config.yaml
n_layer: 14
d_model: 384
n_head: 3
n_kv_head: 3
head_dim: 128
d_mlp: 1536
vocab_size: 30373
activation: "tanh_gelu"
norm: "layernorm"
norm_place: "pre"
norm_eps: 1e-05
positions: "learned"
qk_norm: false
attn_scale: 0.0884
bias: "all"
tie_embeddings: true
parallel_block: true
init: "normal"
init_std_qkv: 0.0321
init_std_o: 0.0398
init_std_up: 0.0459
init_std_down: 0.0459
optimizer: "muon_variant"
lr: 0.00771
beta1: 0.95
weight_decay: 0.0
lr_head: 0.00405
grad_clip: 2.0
warmup_steps: 200
schedule: "wsd"
decay_fraction: 1.0
decay_shape: "linear"
final_lr_fraction: 0.0
batch_tokens: 32768
seq_len: 1024
doc_mask: true
train_tokens: 399500000
steps: 12192
dataset: "wikipedia_en"
Each number is 128 + 24 x the weight over its row's rms, rounded and kept within 0 to 255. Layers, rows and columns count from 0. Numbers have three digits each. The size before them is the row's rms in percent of the matrix's.

# up: layer 2 MLP up, 1536x384, rms 0.0459, rows 1407-1475, columns 192-287
# down: layer 2 MLP down (transposed), 1536x384, rms 0.0459, rows 1407-1475, columns 192-287
up1407 093:097076079158169124105134148098123159095150098108155139110137112132097111098119121127147131132143131144122119158126082138139105121120110126108091131154108109152158135160130098133116099068110140108158094118107051153139118075162103102119148186101104134095121167137182118132115150141126089106
down1407 097:097113098111119137133165108140144127109132120132139127111127138130139133151134119102106122143103068143138123133109113133136128121103159129157166187117133161111135125128150160127143125110121115135091122115165124145115140121109127115144105092120112133162063090146112091126141135101173170119
up1408 090:177092165118131162169129128165105140175125117103118120150118126105130139116118124135126160109115174114100145129148088138113159153087086145119164118153094102138149159115104153112122119149111167164119152109133122129164131139117113141092109139100128147160179172097136135133088145144091142102
down1408 093:123101131107190139116152175142115098120137125088129134113108133150104139127078173111127146174106182132099152161140109129148154113124111146100146088130069116132152073113156148104144160130133133091139113108101130131150153139074081126162083102121121149095094164165157150139131147168132112147
up1409 093:147087147117099140152144124137106181121104108127167158116155144165092142145117136137129123109136091165126155112072125147162084143132184157129171118164127125136132111130137132137120144162121131114142101133146142119130118138133144139094186142092099116115116141137122156124099160114134156095
down1409 087:131165145109136146134181127159139159142097163149176155116136116111125141094115112086123107139115124183080142142097097130120124127088155186135105104129115161137121072099159113092114140118138146126127113108119135131165115125168115110104088144136091094111089118187083118129174135176101134114
up1410 101:108119117118137083111137144123125143144134115116153110127093127138064162102173113074101183137086142169136132121130104170106173126161121122126147109115153126110130139130167135140123099111109139158157164080092129089139132115117143147129146125115154125123165172172097156139165148115126070122
down1410 102:137079134132098096102111143139097129150162134114125082145139090159112181130107096138118136124144147152174126110128096146081141162147146130126135095138134105105149101096143096110162147152085116116128147085135138098137133142085171144133139083094139096110133130122093127175117164148121139125
up1411 104:154112091101114158133150092151084169110127085141148120150112118133125147135136098156143138161148110137137098143142116104131120135124137129112152151182090138110099159089151127110120141127119082134120142114088137131165103145106113104150137152086117149122149114103101117178113123154141140104
down1411 103:117116154096125108094128088135144151109163132141163097151184130155115163124147107145153194109103088156142162123134114138101152168160134158141176136124159109167076133115166141104138134105155114163120134147110112107195122114112123172135140097143102121103101129148142110126132152167123093133
up1412 097:167103098122136174124144108129165146149141153135172136128123172140095138144127149087123131129116098141120179126121129100108102096086104164124121135142135109119127110118102108148101123110136144161176103089091115119090118162120134083145136143122148136175103168137121144078097113146120159153
down1412 097:100134106137138106183174078118157128159114125119155163144126163124092097146142139136153131147104089143114139136121153139131148127136123118112141084120101129100118100143173096107102119176149141095147162109118106095097148116138137146096085111087137146101133103153150143130125106164143083085
up1413 101:125125143168101094091151121120142184148066144149164124131131141145131121097104122146138148108104084131149164148121118149170149140163127140103097112174132107138074133146165093104115122144134083068143084144093187098120139136118104115154147137099150122100111139161124132129116110102110086107
down1413 092:124161126170132118137124126139109148124135133117145148113141080107116090157121132099132152156116122132138158134075120136116100148181124157119086168150161139132146156149135108115117087128150128080138120129102104134120174129093117146111142172108126111142120160140109131118165102114128128165
up1414 106:142131135124154145067131123164152124129088142088122077100187136074106128139124109097145160110130137158134124123146115130141079174104090136145116141170118098132118134135113148106125167150151114115116158125137135128124129105111113101150149121161133147164168151144164120115128156126123117133
down1414 101:115136142113112098187122147116052120139120100102112124088110113110128128156130103110139129115131098144139102123110140113110154080115127106154175103104108133134132119112152112157176139126148153123104112081133134105121136126159132146144136125111098125104131105073120149170138179119152121126
up1415 096:065156123088126109148152161149166139173108118138127147183086152154141080172106153112076129139140138144127118121171133137148099162162125116131138139111125153144110135186162159094103177127118122121121084146129125166102128136081117146140137129137144106133144102157112137119120131130098080110
down1415 105:090136155135108114141174116128114135154175106110117108177152121122087105166100132161133137146141118134140078179186115161134118133136109109125141130100118126126118143159150172143143167146123143097117123186158120098130211124105108137104137120102146123115146089165085111138111146137119120121
up1416 093:151169110115100146108099145108148134098148115149128075095111148126118159134140143144141114160142137140112121143122110107142114120142126148124143130129162124096138151170105153082124133147128159140116108154171169163114101180125129092124110164115131081100132154142132136159129142131154151146
down1416 096:166107090100177123113115126095111139078138131154199109146153130153129107116089116123132126169139115148082145121138146073090161148164120093125091129128099132143140167141106127136091129121165133068110167140146112147131154106113129138112060135120142127105137103114142171145129135069123124125
up1417 105:106156137135146168150147155125136177117150090155147082097116155135080113144139131117155119202135109168091113146143091119087148144146117164125142149159163089137131135151105095125109129079136145156115124097163107122136105152110128092100103171169123182108115161163136118142133180129131134148
down1417 100:150174130174139094133167136091115126105137152112120149122135137069113121110125117124156124156136120132128111137102143135100132082121150179168120119096135100146087088147161126125110104149129106154103156114201105144125091144151116150130090080157149097144142127111170082138144097154130139127
up1418 085:139155139153132159127122115120119100135170119123123098126092168133136159141165153122102117190104090093153137134126137129133104149150134147127139118090096148158126138154154163105098138145134135100126162140088109126164109110153140141135161111111122178144146173138159079072160101122159136123
down1418 083:112110136097124115122111125161118167095131116113132134140130164114113067131125130149166144153071119108117089126100131118117133130126112178119118106107121101121134131151148149173124126122139122087143127140171130157119128139100107181144107134145097109110147152107095120132123155062137085140
up1419 103:116145143112115148173132118128096143107098143124136111162132141134128101120151137160108156142108145144110160143138097133135129158147108115119117103117131117094113131106115121119134110130101172154127136168152142152064098098133133142133124104135112094101165105156115113193112113140129126117
down1419 095:133120095136111152153128112110126158093125155129155149147131115135152101127098160164110116129132145093117122088131117171108144149174113137112098042098129164127088176123089127132102126142125139122108127128158106096117106090137090119105086127111094124094158126170138130110124147130125102150
up1420 107:115128121096129139108142120156133111134125136152094127096102110119104162134153159147113175156104155131122133178160120142134102128148119145138117179119144125126123099156128128149153118161152111142157067173149086140128139081154085115116109098079131167099143089119097171136115141114145133151
down1420 110:140146111123103132125154111142122138090155154136080122124136132110113131153137103126142139119099147127162132114149130160135102113105090137128179120124159110133170122125095127094156158133140117119119091139137091185120105119144102104157091144133125126113130109115124144118148120123113149152
up1421 090:118122145152129099202127104167140130104162186173132096144126121115110088113126102101144169145130122102104141138146127169110147165109131094140085109158117118161104137085104106146141126132157147139156104123125176131132100108144142138139104142145113117154130123151132165129146141156108137132
down1421 097:120129087145162134127150153123089083087160130112106133114132118138136125054109134172112117105110124150131148186149138115163130116132140164136158154111076164138100153111120128074130117078109132105107146124115127127085159148143162120140159138090136135091091099131138120132124114128135120111
up1422 105:106121131102110099159165103133144143142101129107147145120172137126114136131116150150132128154140091110108109147042088121146106146152107092136135103139107097137134140121104134142101139085159123121131103107115098140125137114157155152099164169122115152097130168139134112130134216147157142165
down1422 110:130125152113093099104154147151108118063115163074128126142097110131092152093102135154135122127159119096135077136106131140153116122168111092125131112108147158162131174124120122135096095113087126092068101139115165151124171112140152109100132168114126144105142159171120130159114179102121128172
up1423 097:113153127120098131105176089185150125120136152145103100129144139115116104201135155140125094130107142141116100129143134098116144124132143154106122144160155115135160134221165104161056095118126113135134144157111123121171122146172096103129139150103166110137171147125124150140112132129132133108
down1423 099:107096127127125131133116218089148125101165152100070115174143159101099078175145158137088123152139162114139138132159128127132108149140145149190094123139146168076135122139151104140162145172130128104154125113132134101097131128186137170111121111125107138165116153137121126120159138164165130101
up1424 101:061136142161109161115132156148140128135110133114129112109111137156130134163115141087114127100113110145134118103169139160150131110127085108136126138154125154121116126145150108112118109143075107132134163089170165150117140134131147118147111100128084139128142137138158129116140161150081100168
down1424 105:130129130161095143106112100130124140138121122121183126084122114112162111144091148180158133142120129140121113086132085085118104136145124098110146116125106109134105102143124095097134148127145108139125127118096093063103109094134107119118094153136126144128115108096145124102119123173164127122
up1425 093:086128147143145107116125180147109145151150145136103132098133114114141121079086117094159148106114164178122155119154153152131135177095132138114116116095180086149147100087126129125106091120123144099115159154144125115166149137126135127153132125118118124109107169167080139141145133102126112148
down1425 089:149136174104096129113118112115126107117120110099127161102092145153126098158113177115111133179134132133121149102154098106170133113135098157106158111185114111163131121109158132127131106151125173147140106104124105162129168086110122087141120133184130109107106109157123131173138102172112139095
up1426 088:144109127120154153093152105162117152144134106090160119128081136155141092145123131078138191120137150148146120155147162119146136084142139115124097115121085103114148104167117097131126076126116111101192149124110140135127100141120106128132144131110108116131138113175162100108133118170144137109
down1426 095:150122151111131109173111145116148125183135108128118146160139148157127132111161150076131091125130128154177105125146151161129172123163125116145122116173154120113132160105149113106140144135172134130117117118086126102106108137092122146099148154137120153076124119116139159104128119106122111123
up1427 115:115103093140103144105112160123091200126120118125143108144124128106128105138109143160114149167139161124155115142092148114141106145168127160124129100129158123128122190143134139107132169116101118141159150138153080097120146142126147156134105156131106113136132167173120109124129096136121129112
down1427 112:094152088121095148136142167100166111121139148103091127125153131115130143112149120157121133124131170106132071129089134121150151094122094068123100110125126134139087134142138132141140159100092150127155126171102121132172098175111111115152125134142126144141084156125116108145161128114121146098
up1428 102:072097111125106127075149102078181150119154145086110120128123102143166165113152156122111116104104144115157122119113125151123147139130110121122165116154110136141103153103131163085094091169120130116131116119130138111128108109106139131135118138102105124112153085144103124137148167153147115133
down1428 105:146085119138147127084118104148121136077118096155088147114113080106139167176119124122115146095130100123115125116132100123173120119117093095110116099108171101117122091127173107152121102074098148166097126148111105091128119109159113093141129132156085117083129174127139074120162148114123115136
up1429 114:111138146156158121158122180109143102125183100112112104111111110167167119134167163089173139134146127137140119167101105101154125115145115134116137149123125137180149116106152129156132130135114142141115151133134115150146088117143124131152099131109143094145129118135133173139132081104124104082
down1429 113:122154149159109128152092122156157096144154120126160108092099115137105133158158115123097148157104132102106144166143118095151125137133107106160152135128127113184160147118133119110106124147138125091120118145126104127125114110143160097144153085134147129148165110160129160177121101099103123112
up1430 110:139148081123136103154137113105131143124157125100110135148137117177131122108135165073111143119143126159082135138116139131168145112125168154131147119142076172115135136144079113128139111127124107130134113116070130104088129143124129124169128114145133118106129059104087171128119101156183148142
down1430 107:116129163101104100094106139151108148177099078129151132127124109105160112139143127158153134158105133153172122070122125134153125109148114127130114103108145102148141172136135151107092099135149143118100083146116128110150103091126107179127144147119117132125138119080132128069142131100140162134
up1431 094:159108090093109132072111115073124100095117157149151145161171162124137124107133098178145153133143118151137119139127111160133146138114129125088122112153121150099052160139158118159138121100149149119145122135140119117139088110104142147166089117152142166100103124149124116116137102134147124115
down1431 095:125110110122119107149118118122134118125148107105156146099106117094096078114134109153164155085092173132103122166138091157134094118139135093135080094161120111144119142107118135157126133130115098130114096160118116119135079103136101137138140138152141138108158138136082142091148109163127096125
up1432 105:090124146123136133110147194121128091171094115159149135167183132089105155105115121092125130105087135159132154089145094073121132121147098130139095141160150112115132106138150137105146125087103126093164115125105102079161155149110138069129151143159157142123166100120123162144112100121107098067
down1432 111:109116084144135124075136134100130125163119141151162134177172142097120126113108125111123103140107110157118099093148103087103146095133129110116156127127180092131153092132126105111136118069089150119147158094179116091149148111129151106160171090159186111123156098166159125133138126160129145107
up1433 132:117135131117081097104153162093138089122150073117150121132158121088140110143110124164094113140134140138144126071153168109167088171138129141136096142166142134097163103159130086151119134126149122147105096093132187108191164106108116135118131127161125136193120133129107131152141120125117126125
down1433 091:134125118152143149133107131142103155113095197140083113135111134187113135118143134114149160148118113135120137193123081150094151079101126113124193134088127097182112136113139138107109112117094119096166172152130076131101079167141156124144120114126148098098137118131170140097106137102103149126
up1434 090:191094154121157117112162146107136124133175148083158139121154120126168117117114087129107132093131118143128109137160103127106149166130120117107101104129158093136130121104132102103132143094113169110144114109155086064109104131147144107158134129138117131142137103128144133131165130113170119135
down1434 084:109188115164146123136155138121088181135085075116129114129077103120156160127160129165139119121177126149107136118097122140117119119130151107090147172158116152127124125118115099140118122157143126126126114148159110138137133118141115127137124145146134121105105103132131136106127139153114121141
up1435 093:086105104128133124140135152148102086103147126121148167121161110097121135137134116089132116128044150171113129108148118098153103096126099161152123138121139120107138142151116106138133132147139141180089110168100124082129144124144098122133138119153135167162086123161109161084152122138121157118
down1435 091:114161111105112119131105171105202143174156126161078152115171143114145086141149111050124089109143161160118161134121143145139132123140148149083118169133108140130106107129143149139100153119143135145123132117130104124157119143127111090148107138170141145157102109127138149113115116139116151121
up1436 092:130162128168116149145136143122160114129090099161130138096109140076153138166135147158121079087124137117184170100119147156113073099166144163144118105131107103136120112162126119115109134122126090101104136125151138172131129077126112082161114155091140136139130115132101097085160121088134132126
down1436 089:110128150092101139167180122100136095153106150120115104130124135126141127108159075113155094125120150123106116116137149176115144096145154134119112133101109126109118129129162153111131075126132103149121161196151129117126110142100188132090131120118118127141144101103156148094151162114112158134
up1437 099:131096130153136132086083160130127138125134157111138068191109128115135142123156133093106104117122081139110112115164145100113168122120114134122185141140147143151163176131124151141102087120129110125122139102087115148121136096114159144152158157151148093163135161105177179103145133138136169121
down1437 106:103063061139176144132120087118110159133129131127126099170122139151152136118108100100114149138095122153107096138129137127125150122159133092136120145140076148146154124148138104141148125116120131092151131099120131139100128110131118111135127134113171157116086082099149164121097116106155129099
up1438 098:133140128099101140108159137142106118143133100115117139133111149156103109125123121145137133113150133123098118133150095129132148103107154150138180115162150156111164137122133139131065130105094137096060114115141123152213137185121157125177132166123137116099134120073162102112106115102065117085
down1438 099:108097076132154091181126098136141178115114146159161170140123132118111072168116137086138090137114160104127090148156117103139136095118101133123128132158110102117144116111107098110130116106114143132102122102110132119136115079143157133111100129106100118108093121116122128146137156142096148119
up1439 093:118076132105108161129134119124149161121117113146151110136136137129125145138125102143129127175153121140173117141124101173091120131112112098114151125187119107159140171083126148115120133147140129142069138081149123122162109083120139105111109128108137140097126138108107121116104147125110135133
down1439 101:152133133122142139132101119077132094080130137132134108130132131088126125170147110115176140147150130103188080128166129140142120172119137139158086122148131131114076131058115137149144151137131140135065139135133115133123106116149126125145123098146153177100166116136095121170112143142118119144
up1440 096:130158153207120131112112103118140114128142120105101066152103116112114156146174115104140154150155131133098121137178142140133152132116106125099090131128127162112075135122137111095094103103145164123092139097121098136086143108184179134156092147143127118109097155096143120135104115183128143126
down1440 097:137114162117136131092133100110103127112121123179163087153150102118154140108117156133107138136100152149165139163121137123130123137155120124150088095157149104165128148101142117132154148174085143126103134105151098129150145118111141143127102175132122085171138117117141148117134150113184119109
up1441 102:136121130111115128092107147107134155121108115135112070123114118164154181152186099121122119147130133153137173142162113107089107163152148157144156150145143126147121130136079148111131148128124130089133111082130135174178119131102114140114112076123153129146128158167171160134140160127142132135
down1441 102:165148128161188181130129170108122162145112142115114104155147121150153131155117108063151112139152177162135138178100130128125123153105185116118102102127091145105142122120139144127152133130103178105116155157115128141139154096152070105096140089115158133129148137147146128151128143164115120145
up1442 095:154151167122108133141146127136134111146114144129134090134115097154110119090132112110114137137095177128090130156137103117138147128138163144157139156146076131120126133115135143105133144121172117129161144104137130109131138160108137159154111135152146095121120139172080082154107130147126084114
down1442 096:134120119101111157081142115094127128141092160124154150085147117108115139117073125122136124117114146122137151156117161146166112115098154145134134145112144107131123211100175108132155129116124122084080140120140139131084145089151097106163157133106118085121134168110124156155133125125107115091
up1443 101:112115138136094122091196128152158170133094129074169101129178137127111118104136121147118117167175119160137151119149178105166142167115188122127123136117125116155124114149097149096116120143139137105137127115179169140140103154111143101166131095110099114110146130161089081101139107111137122118
down1443 107:097129120129125127116128123083128111086122112187142164135148143169127110093129177139177104101168129151115120090131098169132129101103167122151147123126098143076125152124143146152154096116111088083092112147115136140121169136157105142105134130137120135088095121104139153143111108116112059136
up1444 115:155152134110075160127166119143160125132119128078119150171140096075086133135143120141123112178144157136102159138096180151094159173122120139134137151088169120149133107100106156111148121129106106123157142165102117151128151121151128140109129102146115097086132139123108140078118100075177098147
down1444 104:147131121108130139113161114106153169155133148115132130112113138135109113127134149083089125157134124163102138154131113126101134114099116123114106124152137145131098107098128139113115145158101107106131112135112152119099174139107106155130115111109121177083129141155123115078151141151155129116
up1445 092:137132081168106096112110125153107117147097139127117155114140106090146128124106102146138118149099165124127102103153108150129141172124123119150113142174079122085142145193144095103068098097156117139134128134128147109121119136120112153119115138107120184159093122120090083136120115178099117088
down1445 098:150165090150085158104131140113115109110140104143115175183121177145158127126161117135140093138130132120158111147133159083138147095109139132133132133110120114144110157127106109089090136135115153079121161111119149133149151132073108133131154122147123103137138154132182115145104151101144066128
up1446 092:183117154092157169180124138094129110175104134146128133128148123120132111150096085178137121059085173106144128163109104115108116142101143114174157140154135140140152137120135126133188174134135121117096122137140162133131116147076156107122155093157110119108138120125104092110169087109120109129
down1446 095:132147142109136181093128137117151127136143142131114086116172133095106106105123104136125108178156111165145115162131107140090124124114127121128113095140151108154130153161119086159110132155140133164140175137128131129119116103106134133151126087126138140119127128124130086165073077113156134154
up1447 093:107127165117123145099128148145129131100119088145098136134157139181125113132145115113110109080124147148103128154120110111087110146166097141139106122123106147161127154146187101109113159111109065131119151135137115107145169126115128098141114161123115147136074127111121143116135121175130122072
down1447 095:174107079124074144127193094146138145156141141120128129141138110098121137140132123130166125172138112135144112112109128160120158080116146072149171180123136128116139147103100157119096144150151110151157128109114126098130087112147120137133129122146136103130074139139105151141139124102140102101
up1448 082:122109101189086144078142146069149133130162134147111133120080143107140131136137120132098088140111157092111129110119146101150126116117128120125090098099113156131165094138141167158107147125136098105110119133127170134127138143119084115117129140144133150132067129095137144108133161103129110144
down1448 083:116140110089101111108136117149120133149129098133193183093123139113098096120117131166107124108107102102080136092124092101135169111119168144135118131131117142086078170111125163165092149134125138128141108133119144119096113079098090099161127110129136176155173129128140143127136132130070128131
up1449 105:162125138107139120122099114131137146135138144126137141131169143108098135112091135123097115152088104092156143140119124055121118155113140147134120096136177153066164098148141119132112125133140107132139131082078112145089128142119142143123136092098129105114114162119106152139128160134173128143
down1449 102:160142111113134116171143132145142087141143156139155140146122100128107153134099116117132141119099125164156136119071123108141093086145139140166132100153156132133168122117097120140087097116152127150169124140096150102127097139152095064116092146132118117103124153135128154155141143081104146088
up1450 097:077151157142126116145115181114110138175131104151162132125115093134091111112130125105099127139143096162138112120102164096142125125110128195111150118156116139167160114101119135115118143121099120152154125163121079104108137084135137124081112121150093093141147143123100087122111100102140099148
down1450 095:119126135084123128156127158118100128125107124145156172099124096141120130139170136087142140113132132099161100131128150112085127159119101125104090148125108093120105181121141119128145143118121098152109110157150116118132107123125165107148150155141121156109138128110111068150123111104127088129
up1451 093:140129138127123104173128101141061103092126086132124144167107118160110134103137160171122156132122129131145099139124135117125130154126152158137158115130172152115134155146160144107094146132129131139088172091159090114098127116124112125090152109137133077114115142088142141109119088164147107094
down1451 088:163130169075116132151159072117145127153165092139111090123106116143101122130117150134109126098105141078106159126170120126172122156159150129155104135153111173116144135161090171072107141144118140120105140123183127122133103162143078109099108108146124075125125108116140129138101117154144135127
up1452 086:141107133125082136107138140107150127154122134081143114098163113172130108116139100133098106125152131122113139130161164130132156115128138125143186135137116130132123128074133168100093213147085079103127129123156106088142138113119176113139131085121113109126129110085158140103138119137082098135
down1452 089:129127137152113093098159115125115144155126116134129089144094101118127165149146140180131138122112125125122119089137147135125138131162123118106095110118120138101121139176084144134173101110119161173152135147103107106157142107189159145107134166129134108085105142166157099148099111136154142124
up1453 198:107113146115114161136153158179120145165110131126110132124175133108103135105135091104150134108110116112151122089164117087159131129146116129116119129137135157104144069090142147134078113143083101146101109134113126111181150077138180108124157138163124146139164111091123135123152159153102101117
down1453 161:105121155094129151141125132183128164179099129122128136103169128094116142110121114106140118105120135117140120097167118098141146132133129143105112129139127164109121093107153154135088108138074111136121110126127138125160138075162163100122173161165142155122147111099127143139158137140100091118
up1454 091:160119138086132115132118117138118123103122131144093117157140133119136095089148151092103085127118117111111123113116113121173122131159105118145125085151140158142110135088167114136134134133115093107133098109124134149110126153053120132136127185125098143129105123165130102158099135128138195092
down1454 094:134143118134158136184139126145084136116163124178124148211115127103139051146088084104104132138109133127128131141158146134137162142145182137150133159115131116120127173081138133136163102119139107153136108127112136136183149096070162116124091152146123131125138152146135117142168117112130169139
up1455 090:134142161140134135131146093182083106170084141118080108140139093101144124125134130167084151163112124144102107147099151131119107165108166151140105137125117076120121141111134103137141136090176119097121124070123122124124140145131175104122147117134147101121134130135145137114142134142175136148
down1455 095:129133162093109107098158118130081132147183145140123140157110137104170155124134105123117119140126093074152100141046131116129118153140131123112160109125157108156121080137103139141142068131124151145172105118085093117168157120124117136151086152110121142108149128141125100120149092130148104120
up1456 095:117176109117132175104151114138132098115165169099115096122098180085063158149126159133131083160145116109156144110135112117156124104113107096132124111153120104116099093165115132092107086130100134096128147124157173174135144126195112131097128163129163149161101123148072145144102145120099153111
down1456 097:118127125160109128107097110087091141086162151141128170146122158078126145134129106106145134176168124141143111131138135139158127113131093114086146092119155117105103096146107142088131078100108166155126116127152155154094096151170126133104095178135170141179107100152115112160123121126084131113
up1457 092:114163124120123119110077144154112117144126087124112140158137134114135121104093063154164119137128128103131099084111103128143124130139109144140093139168129096145109099111110187103113120082107113138154122147164127113112147130099138188142107129151123155117130163129161091121114116134068149132
down1457 100:101145135099139105140133170158137149155091132158091099112125107119109125160142121121155110125102095146127130111147122147120131104174126121131104121144096109139107150102119145149070120149122125166108134142112120122114136155114125138132123118098141087130114123121086117133128139161125109145
up1458 093:157117141152150106096129140134116148112140131122112120076115092135140131118152084127082176098114172123112130139170155172099120158138095164138089121098111119102092164146138088103089140108121096177137082112104092121092161099151158149122107091162138126103145110084106119115093138116151111129
down1458 093:117135135091134126147131100092106149136118163080138157110118177151135132106155141178106116105085130152160133126166155135139127134134130123094145111130106115125116165103117157104135095130135106098124205141131136116159103110135168093159147134137135178134117107165135120139111152159116112131
up1459 100:123130126138150105111154138111126128139143149133115086118076128108141139131101152081135107098116114092118103146092154132112132095126113134057149141163094126140105109124142133099131056105120166129181140107145158143126131133126153123107134135138152147110100163158156113115128112153130147134
down1459 101:104124117122127153124141111103140185153133147113114089149121124103148143119113091060131129111120084138131102144141110137139143144094114148122104118159152114141106104098133121147120078144165093134128099115104147140143084133168129128120161137096142095166132104119170114136136082104149126117
up1460 088:149140162118093091133110139128167082096155091112143145113122122146140169076131135122142132122169121097106121137110103155110137151126143116124122148136148144150146153099129143131084124155125071076104150110128200145131098145146110133110069133183102116095132150125122132122137151117118181121
down1460 095:122084106142126135123090065144127136099121102126130105098087133150133125164085159136146107137148122110162115153166130116106166098109112119118097112142124092135105103147112131130108152157184157113153064151089113164125108135111140149102125132094143137129144125165157131119105078108123089163
up1461 101:123094131117122135119140150126132101130130145162130101134091115129113116123124122152158148144094126133129125164113117159103126135127155158149150132131138137119071132129130096092151136109131114109169113088116149127135088140181137097124152134140157109146130105136114144112141154158129105108
down1461 108:137096129124142166140145124166150123117142149081113144122154126108134132147169135097140111144085179135160131133124101160143152140114124126128165146165123112150134143121103133137133138087077144117096089141128110159116098105122115124136107147152079113104130115133130139151159148112141141102
up1462 094:102123103147156120200135125162100154120132118092105152115119106147115180155154142184149138108188127102082161118194110134108156125099137161151137119144145108152131128111134099147113094117108131132124109114132110160119083111126149105149149129153149157138134176154154084160146151127129179126
down1462 101:158110140137139104152150136105117151118124114136112122083109145125151142155110099134107147174144102118126117137174144128131193125121135099141142182103141121109133114135140077137142099114076087123112108136157093138156105132119131147155110110102127151121142115154110143097115106113131102134
up1463 104:064140153131112169146123166108157111145127112125115110119101143134138175120107121147111101137123163182114076131132155075129109134134149141138131103175108114118120129118096130106133130141109124142168138132150133177152143112117077171083136120111134156187123143107138115108085150122174151180
down1463 103:126128118139154139166135125127106133077114138125162119139163129098119145080147112119111142143090158131155126122152155122125084149143108137108127124149094173142150089099094118162133100153135120156140186165165153110140123154162141135125157151166130131151188121127081106127143158132142132142
up1464 182:108109125133149109115130107169122157081107134139119143106096130157130109120145127090136103092098135118088127174129141119129104126101152140152118123124123146148156132143135108150117112113107152134123140130115176100131128115129153108153158110120113140145200189117166161169174105114129137122
down1464 156:097099139111139118112130092163133149096123130128142156085104109143129100132152153091126107095108150129066128172125150106119131135110151144172104122096113154138143126125143129150104123115111142132129141125116177110136117113141136108150168127138106152135196175123175153171179093113126144102
up1465 091:119146136132152117142125132125105134121155118152177172112153160163139128116104128106113138117112128110128125101112153180097128147068105102172142140133135083146103086137152119135148116093089182144163091143115138129124149149108166137107144111190170126091131120139130084093118112115115115162
down1465 093:144145119107186122161128126146084123175075136112115133088147179152121132165138141105142128085132111110134122170100129133121172133119124124100140104151118124136073141120114171141160149104145087135132186143161149163155133139102098149123092132147138118105109144131144123155153116121143149112
up1466 100:108162108099126147099069150133167136146101128195091096106138139114132110139109148067159107114178165135093179113120091138103133154115121155120131087124141104138158130181125169115124133118109131110130146121148126097135143114115109144134133120112113101139108160166096094143128161148125106146
down1466 100:175103124123126140070180141135141143176119112160114086093124150133128150131111151061085095114126109137087144139129125118110127124160132143080146136096103084106170140162171159095146117128122129134141120128145127147122158085118123118147137151133145070099136110130098133129128159140117125116
up1467 107:085150124128155129112133098069145164155127117099124100144115116125119164145140161126111157158139099166110126132150115135123114105108161138168153131149140158155151148147173146122136179109119069146126122173102090132118085132115145125154110132149138154107137130143131157089116125098128136166
down1467 102:105144190158133172133132141132129129162154129146104091172158111112096131148113103101140141130158123107150126137132130086129079106135177170129133135116115148125124177086125111129099141156113092124117148157089127135109145111102147062097165122152125130130133129136128139164084113134112155150
up1468 102:161115124116131134134101109102144100173097118108097115168111138131159140138099116117125159176145140140124147147123078108115125107138138191129125095113123146139104095132149185088101141154138093149117105116126149153068117125111101096144129104138136139124158117101128159091084150117125133137
down1468 105:094150105167121118141139133102165117133135112143137129129128141139096118139146153108129115107103139100163151125122129096142099125125111123123123142171165136124125136139121164163146165120112111115112136125151132147153093117123097094168138134111102152153107117105127129122148145114141120108
up1469 092:163155114091092161166067110168139160095105101118108161121084128151123103124150089117108188140109154127098118145099161154095120119158111142130110119144069163086131109113145114140131143124132158128093158105073131110125131112139102130130095103139141118153142076128107134151183138166112144149
down1469 104:143114145089157124106057100131116104168089112115124128150090126163116126114110154115141149151167107130136124173131125147147106084169084114104116132151115162105163137157107130178160133112104130122114181169113136110139138176133131176112124152113127098129165096149131151081148105109141125132
up1470 085:140129163096109158120141125165114113141128131119123165126138105124142093073155130093142118125139122132137115125190123107147170129108202120131136116065116105126150083100142144160099111108120118128157153150139083142110135102119121118135126129116116127166118115116138118103090116148098107147
down1470 088:157142158145144165111082116158128138141112104116135127083089127121136114116139111158131167125108153169106082155137147156148140129123150167089174115160092136132160130126131127124102165145102143114175130131116141179165160159142122127130126185127157163104137118123124104116170119157112102105
up1471 087:126102121115126101106101147150095138151118155123143097118110134151101145174107155174136125115142116144067061149110119160132131125134183125151156152139118076124135159121176114139159172097118116140139102167119135159107164138140133104116145138144149162124115126124104139131117122109121079110
down1471 093:097123112174159198137129116135161137097176151140127108118127101120092106079164131110118138112114106144149167152127122105090121110094125163152099131077140137110112123117138130119143151122162136116097125156138168077149138148160126184188131108084129104125146121154159153101142088102085115106
up1472 094:091173122120073088109162104086122155164140126172096166119126083118157151149093150122124065108166128129136162131156097106121139126100145126111094140169101128130181175145107111131168149156178145095125117135111119114130075088130113105133102094218143141117054115133110092121162122115133107145
down1472 100:139096124134063113094092095152167155159162129132116128105131113119146120136131156152114105126150149141142108142159133097176114160102130109142117124114126130107090109133102138132111139142131115131151126118131111134135088146125136130113146140111124115168112124104119121138165097106136127154
up1473 098:117097132093163150130146097144100150195164149122122157118107181087166101124141162117112157092096166108156144123152108119107083150154126125102117145116189131134121111142109130132141138111116104164119106106104144109088126128168120155135131178165123161099103142111109135127133132172088147115
down1473 100:096124104123119097131145141150093116091176096146076116103126143123141142112164144118101180121171131096109132149137113117096143122110117176101172153099132116090176109138140142114120097161103116136113124093161134117124168129134122200112174151157143173138082151100107143146134118146141133093
up1474 096:151140141137094153151127132157140121134095103127108139163108115112131143101163151164121123111160126087124115138122098118123085149110126095106170157131115141125149148064146124117120127127142106127139137140127139146160131186125125131112149124137124097111111167151129176107147088103129126137
down1474 096:130136091103174117106159105137114124089154134114080109155117180113103125136135114135136130163116159106153147085128115141118112078106132120115098173142134141121180145108093108140141134098136098112133106180144170116120112097110144111155127137131132116105170140133118111094092116124168181156
up1475 100:147133119084157191129129172167155127152103143093133126123120143140179147138171105093084141089074149114078139114071140122109130120092140155130092119162142102155139109148158183145133149133124157104163130127124174144137133123117128098125116071181099119151148132108128137160106123100130150117
down1475 107:122144103112121153120114177124149150116098132117137111104090126121142164104157094124110148118122134131149113075124117137143121075098133112116164145115151097128108134141131166133120124135132120215091131108113100145134093128138085105099131110154139165118159133122129113131073148098145140137